From a checkpoint of a small transformer trained on Wikipedia.
Architecture: LayerNorm before each block, no biases in attention or MLP, untied embeddings.
Each number is 128 + 24 x the weight over its row's rms, rounded and kept within 0 to 255. Layers, rows and columns count from 0. Numbers have three digits each. The size before them is the row's rms in percent of the matrix's.

# v: layer 13 attention value, 64x64, rms 0.294, rows 36-63, columns 0-63
# o: layer 13 attention output (transposed), 64x64, rms 0.269, rows 36-63, columns 0-63
# up: layer 13 MLP up, 256x64, rms 0.283, rows 0-71, columns 0-63
# down: layer 13 MLP down (transposed), 256x64, rms 0.293, rows 0-71, columns 0-63
v36 125:144103102148114129091120121137151180147152141168100150102178119134117176124137153135143103135092146098123146123093131167147123123139179151146121148131126104145152096128122144117080122120177154
o36 112:101154146157176168104158121120141126118127165116111135117168137129156163155127126100116041139126168155120148134123123138147161139120167161142115140091127146126121143118142107082104130106135125
v37 113:136127157088160106113100156130108143114151125105136170132163123136134121108138163093138132141129113140122158105112100095146131082114153129099170152132148093110162109131212117130122134115158116
o37 100:162115164150086138142123104127158120101179122088113145111162111142145144106111118116150127148125169080099109135134174142088137120093121164085164130091105107123142142148155143114136113139113119
v38 108:095121097114156118150121139102141131125125182095120122171160103131103157115167159114130103144112115159090128124145117126101173091135124104150153150169157137090134175113082148122121133111134143
o38 100:131145114116126126163174123133154132117143133092140159105135145126166135134152120136110120122127115149093077138083162122095128069118139100097109145184159116157115157106095105113101096112115112
v39 148:174117137135140128088121133150125137158140139155081132122117144120135114165118147118092108106143089079141160157148123142114172147163124115135122157117122084166120126069145116117126093105175125
o39 123:112143109121138122128128131122127083163110141120112092105113139112119143139131117176155064073092105133147118165161179119099169148131121100162123163095128113100163118130115137114148112144137119
v40 112:138151148134131109189183125124168168110114125129145114126102117115140146125128120119172124124126140160089120078140137169128122111109137147122182132158131074156134138118158097097165147126121113
o40 092:153155075177137139156163122095171166119099090111093124159098140125133165095120111120163176134143151147114140126152126137152118137102146123158158121128110102148153155125140113105119115088132121
v41 099:138081138126134162095109150115124116151128156144096176123135105149161147137146116126119107120143164122133104132127159108155149161130155069062158126087134096143159150118120156120128098149127138
o41 088:128097106100173114094106139117108145132147123092095139128123136155146119125120158138117091112161152157148113125098138095103145170095081078116083108115161118102123129109126137132091135163164139
v42 121:078138140117147114134085108120137093116117129111125134114143176131139140110144122149117132113115118108086134098123146132104131124152103117183134131146124134104116215104094173097100149164143125
o42 105:144097099135131125132168103143137120134113107130109174164135130130105125141175114125104116101153109134103110161087128123077101075173145114110119096138137122144110106154099144074093149125146140
v43 113:150166111115177094148193135144120121142116135111146130164129086149125101162189138106131112104126147114126135127118108166110132105131118131116118140087117170130139108144137106070131148133087129
o43 105:104124115105129090176129145148152121151081143115145133149133101157147117157177119134111170109134145142067131094160125132101116134124091154119078175126119120141117135117156117098111108096107131
v44 101:146125109131127131092097128136069173137159134142144096111141123137114110158111114136081126154174109167114171173140146144145103134130151142112133138124110123114107125099092154177113096159151152
o44 094:135117145126136154086123115132119155161123159131129085140189156136148106124153159140121108116137113121154126138173168108164136144114137110137184117136108171100126161094078134166151130119118135
v45 121:152114116102132131121133167094146134132139172156118159148112127136115105156160149095082120150139157121156136156106130137129159128161184113165123102104090142127146123071098134126155112093133164
o45 108:133150176134156125153131108118115123163142138115108099099105139156135126152116142138114101130144150125061143105130162092116176150172112073156112171137161152112106131127092135129143110109143121
v46 107:102142136127164117124142122163119098157119126128125111108119146132136139104148130139162120173103100132137136161109180108123178127160105185143123138106117119132043133112110148109169116124151136
o46 096:131155136127173142124136144152116130139130101108150108137119120095107111135162104167135129171132054124140140183105097120095168129131112138129091103118118110130101131131099156103182147091128136
v47 120:128134138118129114149160126057122110093125184124065142134131124103158162118134137092155122131115145175148139128098130109136150152109129121122152133125139115143177135160136126147080137160165132
o47 114:145109111093132125123141139109145150107153155096110161169079139140134142137097089136125092167114117125149148095120113130088098118100129128135154137122150163157148126150108114166084085082144108
v48 099:144100147114141098137137102126141139147127160133127149146079126120074152149107152110140099114098088146177158152132139140152152104130128155152098137128140121106156168168132181114137136122176100
o48 098:155152117156124148156128114149171119149165133106151106139114074179137165131163094123163074138102112135155124138150122138117092127100141135144124141158148149113076085108119117139145151115134121
v49 112:143108156080141136115113150143110123094145167162101162114150111138134140139105096148127091147115132113131068131071119117125152151111190121152129133137145128140147138109096135169115122166151101
o49 106:129112136154161101149111138126111123089124083143105135144110103133143110146102154131121040150099139157110127146114162123131122095118158136137137115151154128128183149105115161178144137132158133
v50 111:104148137135123095147152153138127078120101099091091149126171107130129153133094112154122147140166138148096135136132110130103121183116094110093159131142081101108150164141090130140168139116132115
o50 102:132129117116120081133129159101148117148119078104124154109122135143132110102125110149076147085146135123155135155125062149140143105116137113125182126131161152116164143164105184124110119136126153
v51 118:119111100099116156171103105129138112137148145156095109101106121124103133114158071187122108133138138180111124144099143092123120126150103138129107103117103159085103141168144133119150172132149139
o51 104:160124120105134134098115139156140145138075106118136135112079095141114094141163109098130150203111109129141103105097147127133155123145152102086114123100134172112116131123135171128098144154104114
v52 117:093119126096128134122124179122122111111128169147156127128149142121142141161147150157123142117151063088143120140175099110136159119203148142131085138125124095146092116100131137124146119119137150
o52 105:125166131113114141136140156169116132124123055130169140115135090105137146133137150131106098133123120094113110153132164163114158156204130100163133146119109112132109122156086101114128142141129117
v53 111:109135131099100135098144160106172136135117093185118118167115101137141140128083128084116119073136137108115135119139118143115101164153160118125164148107162121138151133111136121164156175128101151
o53 104:119101121135139152137156152082111097099100114139101117117108098130119171166104149123103167082139140128088155115159164168127139149098148122116155139135122153145171110142113092138123167161142140
v54 099:097139076127133123143123168165101110110126119123157158086139116141182137143120150109120149127090118151103164136100112161118112131068062116149159098123122096121124128130144124130106131135116151
o54 090:146125155169099156129146158124109181172122148110143193133151122092133115151134147138103165120120160127121147169114121124078136127123139123159155141116115159104133123147158141149161083105116138
v55 109:133133112147136130132136100109094137136095070149139144122087110105162094134127109171127121164169154120119127186084139146127100111144094107161126116103134131104132087151101166130127160126112149
o55 109:145111129115123146108150107174142095144147124153137128102124142169147058135126119155119165118149173150120163090103121177113154147147124160139109108132112174099132118105121140154135126094130163
v56 110:131193115136080177132138141126105144147159145112111154117127118120163153154088123101072126096098122103152104125097119134119150156149133135147144154150126121152132190099123104132116095125133123
o56 099:121139127144114146135164124086069133149109104091121166168121132124130111151116078132154074075142099133115114090144114112147124132127134098137138154137117097134181123149139130138152132142177137
v57 100:133107132142163132092106130140139125147142118136120103089153178151141098170092110160144132137166189175125098104077155123132111097145110147117109113125135153114125139128133117135077111153114110
o57 094:105104104158142143124070141123135160147127145133116065164140180158111096135144148134125109157109124135096125134072128116167112120118109159112144112088142115087131141158138110133115117139168141
v58 112:151112161171144139075128118132098143099135099147086161155120138112118138151121136141088158116159098103157116124103119182124115116136135127074129106136138104165129109090148098122127103098122164
o58 100:149141135138124112140092097096143120134160111135158111103113139105092140171125135165141104086171169117166157127134161124159125144131159100147128127102091152123161126164162095115104103095122156
v59 111:089136124160103136112150098153162098121107100099155102108089101154108142106147127143119153156139150113092084143145144127130143078126129163147156134117149143097129109118177141168130153161094133
o59 096:121143170140130105099111136160169134125107118097145140140154142080113150120125138139133178107163114141120133109075135157156131136131117158125104121166093114107161117124126131154147193096085128
v60 121:112126157119130158107070147136131133064149140138118125127169132114069121135161116096096111141111137145137106179124134145140141103174121148119128138113132109120147110118088142109100100108183136
o60 102:120077134133118103139148102098143162133127138118145105093147142108104118117135086115120042163156104171096097167118142157118157151156127122118132142110134137152095153127123104151153125132139130
v61 094:098121098101102120148132144133139149182160111095139127157122132156100109151177103151134138135148122162145119130120172164102162148146164120150091124118165118129099137097115174156101136107124156
o61 090:103105124194131118089142163138133114144151133136134125117147135115119103169171147122116144158133085098110140121153159115122163116115119104145086148160172070142127127092124133126092122136092121
v62 106:137129104158082156156153117131114103141117119094124139173122143135168147090121103131120115105093143156097145132129099173116099145128151096125105119149143140105137133083173132131148096159111072
o62 098:106100103163132119135157095169099091149099082116096149113124140120137192119158149144131137125104162117128142088136080100146108114122110089100115108139134125120163150154150118158135103121107127
v63 099:107089139070169125154124129154113110149119156143084140141129127120131159111133101162131105132111159144146121095145157102147114117172157113142171145134142138100172093119155166151118096129134094
o63 095:162155124123147096110142085121136140129111063137130118132176124164161152130109134138117099141087102118108148119081137144090106098076094105112105112107161133169137126133132122136124162147129134
up0 095:122123102117116158167158120126157164128201099125114118132107106103118137100140167137059133161117164136166126128101140142088175141101121108154114114124095132124114124116147156112120129132138145
down0 102:133179131131149129090115151127133130157082168143135164119141108151134119133137103107106100156104106118124140154112078097122087116079161148121108119125122094162070125104118150117104109148152138
up1 099:093136125137155132119160120113126167097141116146140101137127093118155133151103123101133110139098174128106078133121189158128088126141151093113134134114106145135144129127080156190149144109115099
down1 100:139192092119114123107129178191158078145152112132141099139081112127128150116154127122100129102101105108143133151140165117131109121148078113099126104163126124137139144151119143149126131121148103
up2 106:137117118129136126117117130144121156101121151112130143177114090172161167066144113127141123144137099063140188143149150119169116129141088117096085105142141121143126118121165134136125133119124146
down2 106:107128106142105172163130138136138136136143158083140090138118117110098124127083108184145147106110101103081056119129140110148137162110147119122108126128116101145109109181130110155135109116128117
up3 098:123167153117129098106166159120143119121135143137106146196106113088105135124157165131119144141106162145144137146125103177115138108131093097123145157146098136078138132132171118108097155147123098
down3 088:134089141090119116123133128108127126101137149158163130133155161183126117155140120087176162089103150148118115087136098148113128113121114118133116129149124148170097128107069146094158150131160133
up4 092:135127138122173128128174105146137112122148132135112088091090135113129089170100097118141145147072145122149105074123133161164087104087137153106128129145132136122125129144126141103155139151080125
down4 093:103140115130134109134103132148123135117131131122087130145128112127111094113194120131153147135154110135109092106185129108173103172130089080112184152120114142139111127114120099140119124101163089
up5 090:137099097119123077135127133148095099179127103152123130131122127120111095131107110095130145136105145156154158139085173118170133105157126126129139118108116114152109147119145081152133130112056096
down5 092:109116096135146083111147102103135132126117123126151170144102160121111128071125142121154169103162103099136089127135147117116084145152117147115136150139133160117092136104075125118111116156187126
up6 103:125140107153097123111131136146156132123150134119092200135114119116154098102143126167106111123104152101132103110112125154113145127148138114097108192103081090126073110124117086116122141129140111
down6 099:122183114105108093144137101133097152151119130094111113158138155136128083131103152168123141151127083125126084122128110150118151147091118125122111138160081109154121123102083106162094156131153144
up7 098:153152120139104181142136119157094103105127135151105121118098128118110129082125129147117155120102138079108135097140155127148068118152094149095143118139169111146083131129105142134121117114190138
down7 087:094091160106138117113121148133127128136082120125129120120130166129120123126104154090111208144140118152155123156146093109143134137138125097117133115135089117120175110180172143139135154105085125
up8 111:133157154117165142110125125112146114081186151133119111176134137115156104100118108130116112131120167168147134111170124067125157112131113118152117166142120131104120098108148099141167120123081122
down8 116:082132140106112159087132130108149144126139096114134122130118174161105122162119111192122118103124107140141122151116137111129111117143108129109164074124147153126116131151070100190157118117122132
up9 117:115134123131097132134126122121117108156148140130119133106129108083136111141139128102145120149165126158097091115138093157135186126116124155108175150117097122135077158111116117133112143146140038
down9 105:109111130118123108153146131125124142139147185136120135136153107110159146114159167178187166131108173083118126103144138107131115116109170148125121114179124141135100101134098096145129121126113170
up10 095:102181087111155124125129134129126131158106112143102152158132121106136140129138165113147127143098137112153133103100157094172145132109134112155143116078086142130105108113148168074138119186123135
down10 095:154138119117089147129137121133149114112147125156150137108098101111135173124131111161079142200124180096101168132105152123099123132122168144134152096157108099114099121099129122153156113123113122
up11 094:129084163130124129099107151128133086139141181108108118098129144121110128156119149142178136149092157136137127069163099105164125142130113133161109147133124120088130117074126166146111143105148136
down11 099:148108126123131131100083120167138109142123141165114155110121120136130120146156102098100121115140134145168116153111116096116145166113152084106178084109169115138167149108099107109168126128081115
up12 091:084131084140143133144117171104124099135133117144115152169098111118136143127119115117151145130127170128121124105133127143135195164161121102103109105152082102140135156103126063129143118124114171
down12 098:133131118138108115158113125124115079120166157140106146124121099107112116134144102116147160180125074070108138120142155132136085131122147161159117126106123143188189125131151114107131108122125138
up13 097:149154147080141092179144119131158158128090120081112135175092097140115140104109110128152088116134128097148122131130163141140123133117105163134111156127092136129093088151124122138111154149175122
down13 105:120122104122143148103121135129160111116110129144156121091093121128127082134119165147097137097163127083118151131165128082120158136149135096099142128128093106115150136146109130108099153167180072
up14 105:122095122110134110084138117143154149133134137124186109127131124117133167148131151114144080146169141124083109109142120101118158170099149103101157113089102104115157121085160151148104157141111110
down14 095:152134131124131122099103148110107062101170131146140131076153175129126147130153091148134152153101141165099149118116110133146147163101118132157163135137103133110175118166136157137129168136131143
up15 101:124162078134106153096162162128131127127112155102147167112112137094080130126156117103099104110115103130160108152101091139167136153112142091125136164097157124154153129125156135133117141158161162
down15 103:115157103115115139158128098119163094103107115131143150135090157169150136130117084144123124161121136166109147116111197141162121165144121109172077104112112150117134143168130120116124098146136121
up16 108:140115118101141135118153167123169152127108124130141127145131144109087108121115158147119095171093169121115127147153128121125111149125186105121107119169131097131157132088169093099153156105136076
down16 117:140144088117158108123155167169085173168088106138140144089148106129174104118127130084147153139122142141160136124110165117094143120121125157141091101106123119136115119134112183106135114126113133
up17 099:143113126123113139113142176121094099141123147136159148137128128119146169086161119120081129134130130151118097125110164100169122158133137130065142118157098153085132171126104143147100123141121179
down17 095:128161116109129108169142140106132132133164113158159142162174113145150126091136148117103111112136098147099106122098155169107138138096141109067125120124090106126149160115108135129178101093134104
up18 099:142128093120128131115128147112126090148104118145151168079161117100143155085121167173108119112191110140115111107177103120125133120146116101106126112144113134104132154139138094162079110145142136
down18 098:153116105147158100110152130120143187150155139090153112134097145163100153136178111157097158118130145144142140094115088152089125115086130125099160155090137105109116121126100119114134145102136103
up19 093:130161094107092127096147144135127115143160098104119108120146084095195159119105158156127127109191124105136133095115154105123121149121140137106117126145122119147079102152167126139121121093148138
down19 106:135124135131123127173106145144112199104118142125115109128130188100153127134118106137174110090119126132115151097115161159148154080119107118185162136117136115114113113123146145149146125165160128
up20 115:170130128159144159053167137111117105151138130093077125121167116132160106144150151091114158123122127121119150103144115110096141131163110147100095125131123112138086132106145101093118134148136156
down20 114:175149120130086116106133161153141129146167158164146117108160106104131140175135084096146164143137170102163091142099147106084156109148133117127145140110155111140122126110138139110104096109148129
up21 100:133152134116129080133132112173141141113106148056140139139150123115122108109067123101142154150160142099101117104107178093132120160124130167103127142123144151129120145068131108126135155136125133
down21 098:135112136159140134101190138120154127088131125151102105092115122153107178124140130079141143164116122168113114139128126084136116124142138167113130125171126153147130126151099161145119117064137151
up22 099:109115179112134169140127143129156125098133126155124150147192129140164110077126138136128103115121133158103135137129141111117130146141135114156120099116080088130116080091142109122168156106177127
down22 099:140123147143159096158152086111117129096081107126138081133093130108123097078124139134117121111136132135169160143084121120142105132135164091115124094127176151121093083135104161147120110124139133
up23 107:151146115129107112113158156072132064146127145140148163138145118123126147179129146101146160141116134103101119134116131086166133116137086141094143107075116136156157129113143135118116136184134124
down23 100:109119160096170107105101165135111155108108111133143102152146121151114177122143124140107120078108097165133146117118123104091117137095139103097136105141153086151122162103114165160140108116123173
up24 092:120140109128093116119179126133110141153098135076107141197162156153153109115117148133142093167155091139150114147154133128140156092163143135128125141099125115094135131134132139113146153121071119
down24 091:136129093142097131178143149128126106085126094149108141107142122157114101134137097119112133082141115103133114165160104124103159132121111142118159152076150164145119116148093107180167129147160134
up25 109:188118167102156118125119097118106148125110103143125111162135125089143132107159150128106122174153158145148137150138144152134142108162128121058108100149118139125118134116131153092080134117112084
down25 104:164145155128149108148110134145133182120127133079125119119121191161158126114107125181149100097112130160124116119106129124119153114113120132158115063162120142143133094105104172121154115129130126
up26 098:141106097106139113134150142161131161124134160117147132139126086105159139116146115100097118132170108152123133137163102120108127058123108154138139161077143078111119130135125148144107152142162079
down26 101:109148174082137062108124126157152137156120124101130198146152140131169129126135105102132120152159132123119144124117178132130143159151101156094137115133134163121115108110108132151108137094114101
up27 083:093088151128153110116118153075143123085128096136117167089135095118092171120123108105118145115140168138142148110155124107151132132126138130132110134166182144163138103088150115124152128089142149
down27 084:137138124133144116108126136113144155127113128131146113099126130127115175064170151165180137118119145100147118120165175138130121096193140097149154129108102161162104107115106135140097138136153139
up28 102:139143102168126159096138169104125130135125151127099149142135167087115104098119169168112126113125123163116136105131119101101132129112140130180108151129097166132127147048149132141157129156120127
down28 105:153115120128091111117138151181103145127121110110101079128136127139143112127148157080181116062151158138145119112159143117122133117132145096161160148137123140112128115136148112121137063112142158
up29 086:066164084145124126136117128140091086113092158156130133103134134123125099153134142157100130110118116168174141138163126100133178113138125108136154111121116105130125090125093097083110155114118129
down29 081:103082126104093119087172094117126135127154150146135081130124151128127133142096118111142170120135103096119098109169131115103122159116150080137093128162154131146138144100175120147149146148105159
up30 097:163149098126122157150144160135072117133168144139104094127126088127131118103117080118139149099124122122134136113152176139124071139083114137113123121144153129105163116113155145117176145111127169
down30 102:113127137129141125118161112112071155157127125131165160100109074090134150132148154133127177128135121125115193125164120135114112143141103149132153155111135179126117158112110172116122164121106136
up31 100:131103126145091120095120130157148133108121160129167150091132127167129096131137139130167128193143153131116127137127172175133162153132113124126126148128083141154133110112156087174089111122108152
down31 093:138147143099169087122102106135126113125133142136114141168113115094127088149120145107123091097176115144115134115073135113153132114158150128093164135097127154164138096109129157102146121190128143
up32 084:126114125113127116130118155106125083145149174125123166133086141133068134091137182099134143160156136158148105126133101150154124120120086102163118160146109119122100092155100133151136095144153131
down32 093:157120129108127157138145128091095101145095121125133134127171122126160112199124145132100167132124155129099086137129175147083078124117132148135158132137134145174133150139166133123138092110128110
up33 098:109144119140141142118118103152090123134142123149128132116169096125120143111115169126125106115179183115142077108123115186127143169173132076089135163141134118154101107121119130124137156152152134
down33 107:088117114101146123117145143145144139095136162117102125116143119133151141152154166138108100127147185098129108142111126128120114081123140081115144143142100112136135167090166122116062111129106079
up34 101:103167143128136155108106113160162189132096133137123167118171125117172142100105167111109096098147175125110109106144149145153144110115116108168156132133109110124126103132081101131113129123107147
down34 103:110120136134138143122174116175110161129145093194125141135123106158116153129125103099122093152127139090113109141142132121127177098100168156138148143132111102124158156152140150124161155130073120
up35 103:126137133133138139108141173194121172078166148086166114132141110142127133107126107091093111126142117119123134134110144130120114088120143124140135140123134140124131062109142120159144137117059148
down35 109:102122151114156087100188119098142140118117160141144137098105175129121153099128162101149127083095120121121166138122125130118120138137151128087109132113153133176097172097139147111158152103112124
up36 103:129135133104113116147204155145133119150159116127107178088072099117133113139099085143122133123105095101103145120112134143121096126133139164140094157107136103139148148119123094134155173142138124
down36 101:120096085081104158113154136167122129111168117165101112135140148106137105117131127148119156104159082107104115069133121126145130155162093169148122142147124133137135093126146097168108115157124117
up37 095:157120161130124133113113101131143120096163127156132099124134145130110073127128136151099130139156121192173120133116150097080108107156115115071118125167114122127133094143138095133110151163095106
down37 097:143159115127108145151183126103178102160150106112121095159132091126143118123100145129126120093126146151084108154101107126135125118131146122130085139183094098099188139115123131108143146130126102
up38 091:119149155113092079140118115126120139173151143151148106116116100129107103142128142091119142172162114146137156068116118132147125092189143115121083117152141142131119165094160133154147134131108111
down38 084:123168092145154043129120158109119102115122134137139130121131164119110142158158107107110084128111105131134159116128137164185122098127116108114138145114116131175162136132153130156126100099110106
up39 108:113111117093116145155163141167110151130148132119151161144115110107184143110155095116099093137117088145091157147123141164165117174088107093109147087101137135137122142140141119115125132138090148
down39 094:159133119114160141129120090132172140125097168120125133119140159121118132138102101147184101083125146143115161128115097143108153111123149158102092153123164127103125108127158126082120154110164182
up40 086:119133138155140118088180144175119099117122122148141112097104117093151154138114168171141143108192137179166179119119126144116085136130130144124137129112119148103134124118130147101142156152130106
down40 090:147073140149110129153101115143144190123094123101116158104160142119104123125088162165127103147100128105120099134135162081135131082098139107156116119130114182125131105124113119134138115132110162
up41 094:108084128086106136157124172140101117135128083164136113138092139092117112142129145114146111101129129097123113123116155132175136128085131181141135086148114173135117165120123144128100139087159108
down41 092:156125129125112137100119162120170060115156146110135133142120092146142112095143115141130166106125104104059116128106046117117114148148138115121131126112152109117120129129112134091130105148102146
up42 098:160138150165141142092140125138134138134113167099102147104166178133112146106098128090189090167108130150134111140113166129103136135141123127160161155125089092116111140102147111089129140134105132
down42 096:111112117154107132145162144080113143108123139152110133094144125161102127137118159145172115164143107113046101144118164148165130161162147123112122145121122131159137126154093161121142155111108114
up43 095:157131126160146136137143135154123120132162153119088114102072148144124091117136161108107099133113081151138134171129104091160118115175162135130151140165108149110155131100125162106089113098113134
down43 093:152174088127160174118103125149128141136163141152108084112096132092132103117132114167121092126107117133136091118133145089134104150146142132153117136151089140106161136142093151106128107093176099
up44 097:134146127146125157101109157176124117149149148110156126140143093140148123079137143095132145157102113135165088086108137140141093081158111132135133125124138131123153128113130166062116117135078103
down44 089:133103149151127157182130102117107118148118112156126118116121162110109126088138121168108187113095110108099120152150131128147118149158071109116121166138124126147102100082135103103111107144150165
up45 110:128111086100123135123116174140152155121102154074096175120134129099164151134092155128134129169128122136141120139102077124168155088152105111142171106116095113164122135136135123120135152151127112
down45 102:154176174153151130116148144149112124095124150127060130125090108096128130153097164109134129136109121149157129131160109182118130179128129113101121140137085094108147097143138115124150102134139115
up46 098:164111108155137105145141143110119145107160160140100104121160131125111125143097103119113158141155183106151145102120064155118115134146120095108095079173092120144114112108135121147130166129153125
down46 088:128146135130126114105142131138096129141132126131143122153129123136140137096138154152131184126143119154158138126155029116128166147156089106143104155167132134119157109129149150125104142189110127
up47 104:137096109158115129087129135115114094172144138146093164079145135110146130099113150123109119157125137109084118148138101142152142099141092079135132084109131162152150129150173158115114148130152159
down47 105:131117155113081117106141103089172120159114143135122125105117116149122139098171122153134177143179115100116147153112084159100102098139088122124124111157159156109094133158123108124128096115146108
up48 106:145120105075156107079135121125125135119170136076141084112140189113154117113117127115078135100152133123129138133161137115167119137147116101131121160117162137113091158144138146112094152113101121
down48 102:143115139156131096170160153136153112149185124124166150103148069142148152118133142153128140144087098117128132122125129098143114099138157184087109139115106118125155090127124097134128119165103148
up49 094:161108120084144117153123135083114149167115139118086119151119149109089122073115141152128138100126125116112137138113119141196145114100129126141107117157077134155140183142146149115104142145105116
down49 098:168171105146136118078131111137109118109143064112111137097147132144117166145148127085103137175111148145129110148104121168106107076144107101097110131124143135151115112120105126113095157112148113
up50 095:154165153151145060145111135174139143119183124144130127140106147106094159085150185112144113145134138109100140119123113134137112151104122124107079133106112138145154169116089123102121139127128129
down50 099:102130122122129123086144118119126127134127097139093131113116135065136095129109101118134177158108151116153189157130115142084133116153132166168142088092110136103138158101150126108120167102135127
up51 099:082149131135120140136144111105159099141143088120165139105096116163096172109113141134127088166148153105158136131116092082147151126155132098123157152109088086146139118141103107139167136142146120
down51 105:124130147155180104124133123146169106144152170140140106144113148136111180160123129127154065154099109153154139165131134118140111114122156113140122101142093103125137129140124185135122104118074141
up52 113:151140118099091127134143174163158145077151111126105123131071126100079130108104138109092138129117128100093125095148155153127173120129097148167159111137130137160126120127130123126126118090121167
down52 102:106118160123129107084103090134159119143126141154121170133156128102153120145164124127157079108138134145156113196111108132101121118108120159079143133165141125139104133071136119152111145118115152
up53 099:130097149097128114138109129101146121115141179134148121092147129079140090110139130101112108134103123108129120166094206122147122131140168152147153130158121146156129098132140078101141104150102120
down53 110:123161111136124115132130119100111128161164145158177104124122087143121142124129123142093144149126110151086112082179099138122091116091125166147107113148139111103114131171094092124105132143178141
up54 103:109110183151106102125119101149121152140128095126123154082177116145144133110098134155129084122129180145119107108148136122107108163147098137119090174129098105135106125152139077130121149135097142
down54 107:135077111090081132169139158106135134117119130091175162140094145107114150104110100118099131123124094122130125158115154168137125133128125059105133109157172154134140125142097152115134127150127108
up55 102:116126161094131180165137131141142108134098101134147139106107108136140096145136111099077129127162156103120155141119125104178152114107156151124114175155167162146105090097147150105112128157135128
down55 098:129091106107128136070111147166129086131126071140122150111152094129096193144116111106125117141113103086126129124156117134119118151119127110099138114150166130144147151152099130126126180101157125
up56 098:141130115148095105147084140132118095081116136147106111100125165129119172151136099112119138104160149129086105102154163123133147094150149124098160080094141084122169092131124153136122151132126128
down56 091:119170101112122130087147117162133154160094139143151142167131152120128153132135124092126156132112149111119119131149081163166133106121138114106108168114124168127122095124106164159120111060113095
up57 092:102132139175145132112147166178144088125134139106136092140112155154156129088114118126173101146154139111096156126113174134135156129072143107136146129112127100158117117125154171099142149105114143
down57 090:143143125134138109162087128100125129152175105143123113131115140107122137116119084153106178121180131170160121097145151111071145160118113120104126111109139168157124147135129139089145100121173143
up58 093:109145108116135120120137116084121137122074125144129172156123152092095140108125143146119122159112074103160170116188141149155126116129135102117152130151155110136130131112156170156127107099157166
down58 099:105157121124157106123101071137083148158143109167132141134128103154128095070128111112137134110140064151100148138125129099115135103140130134177113108159125145144149156154097123129145143151100146
up59 097:102137136102125121099161113151119156102119126073141145109162164141118156101119135098136128067130138155117129155138149097107079100105130112156122083158110130101106105105115174130095130107142137
down59 098:179107110100172149099104095102133125131156139115124125155140124111155086126148127139150163149114105170137116119136102142096119106144094158098138115112144120147181129121167152159115087165103137
up60 104:124145130126136128130113147124142102117166109077155161149108176160076131142170128136141125091149099104102116145119110140129107130133089119081154151135102100132082110125147088151093132143162140
down60 102:128104141111101120149096103139124090157097116155120135088096144148145145142103114113130126170130120144161169121140135171130195113102127147163141155112102128112104171168140131129121158103090122
up61 094:105132093123143148155175112108131159085156123111117118147133081132131141136075125166103147125170168123109075113153152140156136123130092139150148144119131103101094138129095145113116158099109153
down61 098:149128129162129123080126114087110113127125154151137133130166149146116095158151114118128187150096105158178117126155159098127088132090119083102137129102135118156102135096157136103155157123124137
up62 106:149116118144115161053123116105125129149140115123114112137104157112166097145121122083064140146182145123135126126101164171140095122132105147143139102129120136177139148143164105122134149126121122
down62 098:190133101139110142096151121113118153129154115094096107107126121103124083143154125144143153132118111147133124093085150149093103134146145150153076077098144157110112121126150146162141097127139157
up63 113:146151170101138142121124106147115148095173123103164114119102125064124174108113109111112135148097131144176116089114171155134123143097122158152122123134117128102158083137126126092148136138103106
down63 106:132140144108106129124121106137088166160163151077138122159072158156151139092122152110109103169082105145152092141108131118077129164132145102109134160117122125156141108106107109119140124132136145
up64 089:107099110132152141145146155142176116130163131121143133157118131141132060131152145127138094094126154190115114131176112119129101150140134086117116118101136175115103114160125154087147130122132094
down64 079:135147119138125140082166133144136125153121127160140163122111102139158094103177152112126166183107175146157129143119177138140148123104146154103143106156127115132140123154120181138119105110132172
up65 094:125159146139138089085141105129103100151099085086146118110134114117122098141173125078141115174124118121149150123162097118089115159124141139170145139132122068147132107111148143128126156119100117
down65 095:124159168139141152105113151086142090103126167075112152105085116160119120105156112098167139102136089121159085111151124110123132146120113114106143106148131154123128116157119107131152115103118075
up66 103:126114148128144131106109149118076102123099196110098143113126142148119107146124144116181117113153131113115175097143127118151152106158127103113134136151104156077132112075169128147145124137111158
down66 108:130089125125141110104090150130136118115133161131145117128117150148139117188154139116151082155127113109168135153150157167133125100126108076093124147113134148127154128048140139117150138110121094
up67 100:113146122082122134169156138118153127128096158121119145135178086093084100106120113116124144100113158096150172113124114104138105135104113159144162104157148083098126116105140152117157138149095131
down67 104:129141123137101130093093117147169121092160091112109122140158120146120128121131146090126182167121125130159129117106089185101112156150143120103125147124160143098118110112087122135101159086146154
up68 099:086122141112138152137155152139079129098082152091108132127130126119118120135097136103169134099121089123171127132142118156182137121156116144154126116164123181124118126129101168135120152112183120
down68 094:138122115144099124083194135097144122149125127145134139141120120144182159124116160101155136121094127114156113160148108122099107097140126165113124128066155086110152115148100155130095156121123136
up69 101:147098140109099134153175147155119150108132114096112121091121114124138102080161117091104164112127146124104159076121097136160121111136111132116110111153118101129116138123199147159136128160119098
down69 099:122133101150144188134131091112125098160140116148141146115102140128145133126132117113088033178147133121175124145162143123128133117156144099137148133138123126133110116134134105186139139138141115
up70 092:110132111085117136109073141149132097171130087117145103151126097130137091156149133088154119180114109107131158091124170138126107101160174140154121153115122104160138116134156142147138131103127120
down70 097:105119156107129150132178129164103073106136114139119093122134153175111123105113094141151108153104110111138169099149149137116157162133118085173129142106100168116125142141132074127126132124110118
up71 089:117122131132097101139137097109176151156092092143135130131089111127083105126134097126131106124134159139128131086159104144137084128119134110116126080097110137167095080152111161135153143125086151
down71 090:120101147103153120113136135140164143158122106159114142124114132097107124150117135115168146137116146177146097149139059119118117126150131090189132116121116104075112148147144158118136088131093099